config.toml
norm_eps = 1e-06
rope_base = 53800.0
bias = "none"
tie_embeddings = false
parallel_block = false
extras = ["local attention windows", "gated attention", "value embeddings", "a smear gate", "skips across layers", "capped logits"]
init = "normal"
init_std_o = 0.00532
lr_mult_o = 1.42
final_lr_fraction = 0.0
batch_tokens = [16384, 32768]
doc_mask = true
train_tokens = 254500000
Each number is 128 + 32 x the weight over its row's rms, rounded and kept within 0 to 255. Layers, rows and columns count from 0. Numbers have three digits each. The size before them is the row's rms in percent of the matrix's.

# v: layer 3 attention value, 160x160, rms 0.0683, rows 6-31, columns 80-159
# o: layer 3 attention output (transposed), 160x160, rms 0.0964, rows 6-31, columns 80-159
# q: layer 3 attention query, 160x160, rms 0.0756, rows 32-43, columns 80-159
# k: layer 3 attention key, 160x160, rms 0.076, rows 32-43, columns 80-159
v6 104:118135124174142197133121153174126095140123185157115140170153110122141150128082120121148056163117146098148105165099107189114118126127107182177103186117160148099127146078196198093108102131106099087083145078158103116089086146151236126086155097
o6 102:178134084090125040109194135150151126158140091166153125076124122130078096121163116114038193164122146120110156113085111047138172081085132130103111085120086115151108141110094118183157102161139182132224104164172116152143127109106053122129164136
v7 096:162121096157191162106174139136102118127127135163139133184155132126155136145092153088121113132177140121128101076138109114143103187125148110138130154168185096143130111119135038094120146143176118141149155166097110167135082159108163113142176158
o7 092:127164137156142106094133159124123098048126131138132102125105121052118078103145038163118153154131136142130136143123115181119138107155170167132114129123123143116169139113085146146134108150129151133086158093219107184088136207078155124128084132
v8 109:204104103141084175098080154136127086185120194129095185128137133098163140127122177087179091112183110096131128136105140111105150126128119129171149205154141120141132114094183172166121077142070097152134136122135174102136131121185159168065097102
o8 111:141103107115128091142157098171150183121129062143148081062147093171095118121152087070033098147099114140154137111128145122133170116092101150108122069082089164115118135120139157078119083162157167122181104108119124127117122112088081078156193110
v9 088:135174135112096157146129137145072137142158105114142063135145195113131174125133053142129134134154115153150155137122121083111119214159094104141125154217134166152060103148115100108105086186111152051101126182168117047155092119146139160112093170
o9 088:115104191111150081148156170129129148135124111141182163192121089145117047150092157097177184133168124098107143144137139174157145086098095148151089097080056172109149111136148140163171096160137106149120149110103151180112161134073106129146200124
v10 104:113105128155112203096098108149111100114143224115140171183124084077174096181101148118170109087185179093137106114136113115106166153114152172124158224172140161081091169152120161168119112141135083093100131076146170113132074140160165178105127141
o10 101:124077096087150127110135121183141164111108067139151098086119155151087067087146095085086157177099153120139148151111148118117140086106124115121103030110076163132114145128141166058143071123132167097191111129157065107146142121045058107150198119
v11 096:087194145055064186106126083117153143092154158095100109144128176123173135181159130083170090102128119107087091117139135119146097132113157171122181150159107144130111139185154172161104124154088121061081134101154114125099152092153183090069111131
o11 095:158108093090147094154187099145097150170133096117170138124120174135059117112106132154135103135160158077150135092114133155064114098096083125139097076163118133119115110130081141072136138156182137098139143126079116095145147090052063167193172181
v12 107:135161137121113144122074121151135103129126116097128134083108172139123162102136187138165091094123063119083172116100188051074132134116126110163094132095148149167143120131158117114117099125083125144109151050162121115161175088222136138106122107
o12 111:160103146181096115123080084090126146136070092116110120128159067152106099132138115171049116144121081102164065157158080159146180147138109083096141151112095101110138140112097134119151067155145140160097069159086131107117107157113135141142117113
v13 100:135077117124220105147134121097119106138061162173162141150160105088108102107068141125126095166176172139117124125141169162125120127131108094131075127108139167126142129099105149111168189144209141177153115108084110194151085163105153120182150131
o13 098:101170026124103131077131148127124140148141121135079108096111173140162108135160124140145200112089164128132069113102065081150107123172129150079151115104101100122084196126118126192112106088108126112179140120211171150128140140136134127080135100
v14 100:151143122113067178091107157134118115169113180147174113115119177136101122081125121130127091113156123154111163106130124175095121170138139083192120147152081137135091139145126102184111080140125074061088111110151157067153137103169142147085128075
o14 102:176078163113174106179148143175156222109092071097078149111090116177135084166107099084150158165152115118159159126117159165121147095060128139147116130072110182116141127125142188086168093181091100122145116147117171103154166187103093131097171087
v15 092:119161181145208082158163097162103178153173068192122118164147152099123141111122130134053125121151171158154106137141087133144108191134083139100142114126156127113091125122129140079094106132154170080103119127145066163107089172094106140168125164
o15 096:116146135144145121097155161071119048166107148155168135152100119116161094121086118125164178126105135097135152130123139133185124072123141144143131130159112070131118107103110096230185133157104147128073172087153160180095149109127135132099131188
v16 102:113117115153156123096148142110090067147102198103119159146115063114142094119125105122114126156167198117102076109131135130096106166087130097141154144154099103111106162128143086105144181101126113195197120155097164124076059139088165131144170138
o16 105:107140140102129171116091145127170122104145111129101088136104162065135111120142077159114122128100131150090118149133118117130133146164176183146115114096168194163165154106143170125083146147167124121140121119191026161139121176133149141149104117
v17 096:157117112117141105126140141125140151125136105086120196168091125174157135090109102139123089179092151091173143216079132162083113136135000141103106094086101139149122120069148164084217154126131148117132144097176091099124088110132154112112170137
o17 098:112134087156115120104102155117138091115151116146158073107131157132097183122153151136085158111162134135087126105083076052161143134163165138138134114112142110133123138088108098216129143106205156174205094158074100151138102091160142153095130166
v18 094:151153111175119134183096117122168098165126119092120162123186144160125101122103070146137114139157166138141137102105122086076128142198082105129121136127070081126115147097133090185137078178144087129145111129131205105144178131125086178112104145
o18 096:091108123124124099085167141179155160124100112180144114114096094164116116147116119059127149103143112135106167116102164109199153142029062167116149110084163189125151184136096166098118050168112150096154076190105063128168128131130120079105138109
v19 101:062108158104082100133130130112146148134148074123114070077099152127135164147190136099112190086080067119111139121163115133142114122107147154170137067119116140118133133202089165143071150056109178170121079151123099094136147103136081112131111103
o19 101:142126181088156195189086124088134128152161170095126193155132123098139146148108167173173067122119146119158146172173158149090096125156165097122127172148122117158134069144189097089128226085137071126074150082076145088083152130167145177137124117
v20 095:065136137099051171103159098130103161098130150128085101127142120114095099159142071057112128100133116104141073116153105144204091098105149153114150175171103149125109111180130125169100128110114133083005158154150077115102127170110113056120188150
o20 099:144128181067167097121183149138140113154159163141142143120140136110113093129127165142165122143135136108168193079119186150061121103110157090171093117193173132110085106137144154095127208100103133102164141067120144134106163097084114183186105185
v21 096:118095162167181136139158084126146151130147088212193013177111083097065153123137090138120173136130122136145119129116110189137132130093119114110095144119149180089151123145072144086125165099141119140170142130096078138130082163099165128154127138
o21 094:125163139117125160108104181121086083133119163082081229188143132071183075122135141147198172160112176137101129184178107097139154122173177138145101141144099125166124123136155104181176144113083079115117135132178189145112134172123142126100125140
v22 091:101077149149079117077159155128155209162141124139126146138130127130140124114218109111146132121050077109177168166094086152153177140153102162152124140143156175121127136134132133148147127061106163077180125106166135127101118123153120083053134134
o22 090:120111086117140161162141150126103097135171099104200105131130177120095224105127168064107108136143137136151143094033137110107091099139164137179088087101123106155139077105156116145113173112183075168145111126043156132142134077130098127122160174
v23 100:161084102110102098111096146085158129170135123106107160151149142119169117144134181091156143147125131136114174108138138083102193108158073102163174129174177123095102131133133115179207140142186116162152081136109182134132167093119079137105065134
o23 102:122099089119113177142128128161162164130146080130166079099134144157093149121129096077105086126125172138110123111166121185136131163133134175071125090063090159117119166150140178075040100084154102123139133119094103122121119112144155104134162059
v24 101:127102134136130076112139122124140161126156097135136114138141085124126165140184179134131207134053166132147115099185082129142158144118112135115157115168144124110071102176129194087115141117143182060189152146141128132084093109120107088130058136
o24 097:087132113117119193186163122121156111191179114161190162158133148141116154117124113100133098139121175132112124168201153117116105103150139202136126097139071176121123126109196145165096137110127055145125104131104196145088173093187117138115190088
v25 099:118185108110143180157101128136142145134088132066104176107106160131114144121086086167134124092176129129114176144117150142053125052180125118125078096067092101112142138159146159119101111115106144093126144090202098149149162167173136137126160080
o25 103:114150128151083088088096131119119156171098150145106119147140076129130066145140152128070153166111100086125107113113124049150184169081136052105163182165149100106066182131077132152138103149110135160134081159124119070172117125136115136146053163
v26 089:219123090116158158127145118201134150110167178107124182112076100134108149110154102172134115086114161094157222139064126197097166154210135142145098109143192182095123142113094118130168148122105159060177157114136153142138145147147174096113120151
o26 086:110121094173122107110111167144085113075082088104181097135131189128137174102094150080095133143169090178125098130016103084136131103139154108176131115143109045159128112130081077182152107146174088144143115131106115101189096118095073110083142158
v27 085:174144130131101127100098131167146112120149087107172095083094170137123166142154166151132173084164076156143202095114185061102154155150137107154112154100181142182149100110095131143116059171078134159158114123112165098183226090168071198118081116
o27 087:142101177153158129166076113144097182108099099094116163161172089164150126137088134098145088100127108121121103147181114190168158137112064097112137147093092126081129130168120141093158059128121130129050136134070159088122117158118172060135158087
v28 088:078119116138150096082157181111129130151109092167178091147154110120135094098124084092085198170109144156130107107146149109173125206108097111154095128149119123113109122135136127070115125165153171191111092208076119076114065109092115193156105173
o28 088:095139164117165150144124133122196141090177142138086169127134134097148128155139121153188151122115140131102132185182126141136114105195138210139124111114128196123163114078202162131109155111094105112080135090145138224066137166154165159116164072
v29 094:108166129166138167091135069153121136102168131183096120127105090063168144122079103116146106094215102100107141119136149114088110108055158118156094182159134172094129148146143108040079132141134112146099125118139047115132134144110175148190177126
o29 096:152126145137086095094038174108110119134095124091062128166158104051149040139142147169109176163091147106160082153198116119151185163152154088108131103151095081158044126122102137167146115086108206120115110054180129130081131158117127157143115154
v30 092:153111091187130154141117101119161148120124155147156136093081073148143171151143167127154165079101150097046164093117132124057159156136213124146145103106156131088140124156133091072123161136126165110215125048098135146158116063142207091166134116
o30 096:139103066143065161140043132160112127114124111098126127198152153095121123113133137140101102173113157148140047185146087104091124151141130150132165110142083111177131171138132083152119079112141076151131090150145137117110117131151102130107127087
v31 093:144065125072156160100128190121104145120105139117115121133157179115149167146108105150185133084109066123132145126116141115135134103128127103113120100124130130132152123144128100089143161092179120221148145149079116134151150152159154152150133072
o31 092:125177138183128115138062125073088160068116187092088129085147101111127097105174149160128096140172117153134111141151107131117110199198161095102087191115138090154106117125071111102109185089141155132073143097155117151142095195139175150116072137
q32 077:093115097099105111135128115128148085162084111088205156146187100100148081160102095138138112197097157120110157109115100089119207106120109163122137169149123174059157129106135100124115143101151127148119161114139219157112140108173144089161176138
k32 082:113105171198111149133055083133125082099160134185118099133142170086153193077118154146107201172089122162127122123165166127121097175131150139130131074112115122173159137138141099162136133124150098106170115159165127123116135145145119115113151126
q33 090:135121059089084086150119172120084112097107163146122175108095160124157077123096155079137095076104161186134178115126179094122133149103128145135141147104133120091167108099171165077151163121167156158145150105123191174079136104087166138184091095
k33 087:141145157219107136143138084162119122144087116082053123140136046175115089143176134168143104111138121109104131095137127111106157124112137142102122117093114118168178123121096085095177114126111095141163192120101126094146117182119201123133174126
q34 075:045076163082178107152137101099129138144123099053167147139133110144148128075157179131131144158142117100088069147115097106105095209131111136146168171110111131169110100139059122162138092094133099098140129171136149122129134104131069139139141155
k34 089:073150077160100135145164144178157110094120126152077119116180118138126088153084151151174107083135075133107179080134151164078121088101115126134142122104130116087126129148131181125191107157117114236087118129145114153128144103132177097140144127
q35 094:160136071101073164145126128117108074129126142145138144160086158121147106176143090082132114106104181115107138090135135143186155121080134096153147115112147157048138114136191199118098117138179168125154135143096143174086096113135125119154119121
k35 089:131098159170123123134163128134155102126143119101076122159168073252148047179145145188142169090103110112129155163126102086116135113083053148134147162126177119137119163133102150085194089107169112161138167147115112082172080126117183110105141082
q36 077:101075182106136120098159087125193156156139182124109061156160166184142107129094130138122114188102069081139130135146124149144118090155127107174129124123112169125057103115170124110138105119154104166148128181174158096156134113121088149133220143
k36 073:169154104160095123135137138125135153147107125089077161111126123106166127145181129183195171073114160096102164139121124145180172192136131168108167099134110120120141175128073152122125136160083153145122149126138096103094144126165180103122027076
q37 087:087206124092164155159103135132113086156148175148200107148084186125139075136090111089107069146133149157111148086129195122113083104089129079145140139123080142074111165124158145112095102150161154155157158087111141098132123109130138140174167057
k37 089:172168165125117158143090153107042122162115154139118117139048084091149175120177100136117096087116119171167096181114116096134202098131148160104105097128139165146127076105136128135103161105107119096168152107123093149155141107168135155104104127
q38 090:149088065171108081161143160139183094065044183112113148119133153113142113118108141104109087110050176133097143080086132130114123138100186083191145127129079129119132115136140179161108062124149084129149142146156187141143064102107108138139131086
k38 090:135136187054157125137115157148094107118115109090189100115061125158107166161155068147118096083101159159125054122161180109111139127072139100102108129113174120174131099139147098161112103089143139125168172105136112103119138099126136107098104115
q39 088:117109078127119119135156155134133076173126135136077159101194195105109085113123122111145106087127148140120148098130138148165145065119079101155132113217077068072176151155154151103187109122160095151083095064148202121113121165110161105132094107
k39 083:149157135146111155159129139105139104108194133191131099132069141122129097121153119105120209163104124078074123133129143091130154126134129123122139115098122216102111117143192091091101139163041165110134142196166104103101119114148123172145140151
q40 083:144198120118049140159148124143066145153098126113122129011114114138151058072121137102086163159103121159126130137090144154162157144046092151106145095100074128085167175134151131171101096112144113184125083086100188104130121121114110111115122087
k40 077:168096120207151142108129139155145079142100166097094115134158117089139104095022099141145245114189111126134095123163078103145164110147124077179137099185092131080141164132163121138108127125173117151092140134083188154057134125130151115113104118
q41 114:128133129165147061104144082108126180077171088132073131140195075184129105141114134175124188136172147125101124152099086131099140187106098162081126229133145171177096150115090183088180159177104140129070077144119104109116172104133125127127154117
k41 108:128162084101106196132142129131127120131133071118111090111174109169161073185136111095143139135123118143128153102081130125167084122107086128148158147115093061122132140158149110156134083138147099159105134124133154078175148150151143131053116115
q42 134:116077143106169109079146134134177162099111082122165146186166126076090185149152135142135152131156165100122079167134099119099169155166153131111105162144178136165159123112081133094198135152175117092124104184128119141176113114097132113135168178
k42 109:110139166144098129170177092214149067109140106095117109158103119152117194165158118168170053158085126139149176122137175165097112135100111169129165154073157074206166116147155102089129113132131085151169141107134130085081130118144115111137150128
q43 102:116125176105123162196097169141120081151155176119143145121038176105153166094157094092146090104148116121125138138151169093171131136131176114156115030113096137090125176138169127111050118085119144138189172124149136135127129126157123117165129105
k43 119:162089119116156091074099143124115114167165183126174145174147150119106190134173159144116129158094167116123053142179092086128138170159162108118106111140136184143130069124105147134136138125107125093166175126180118162113110111117111098145126157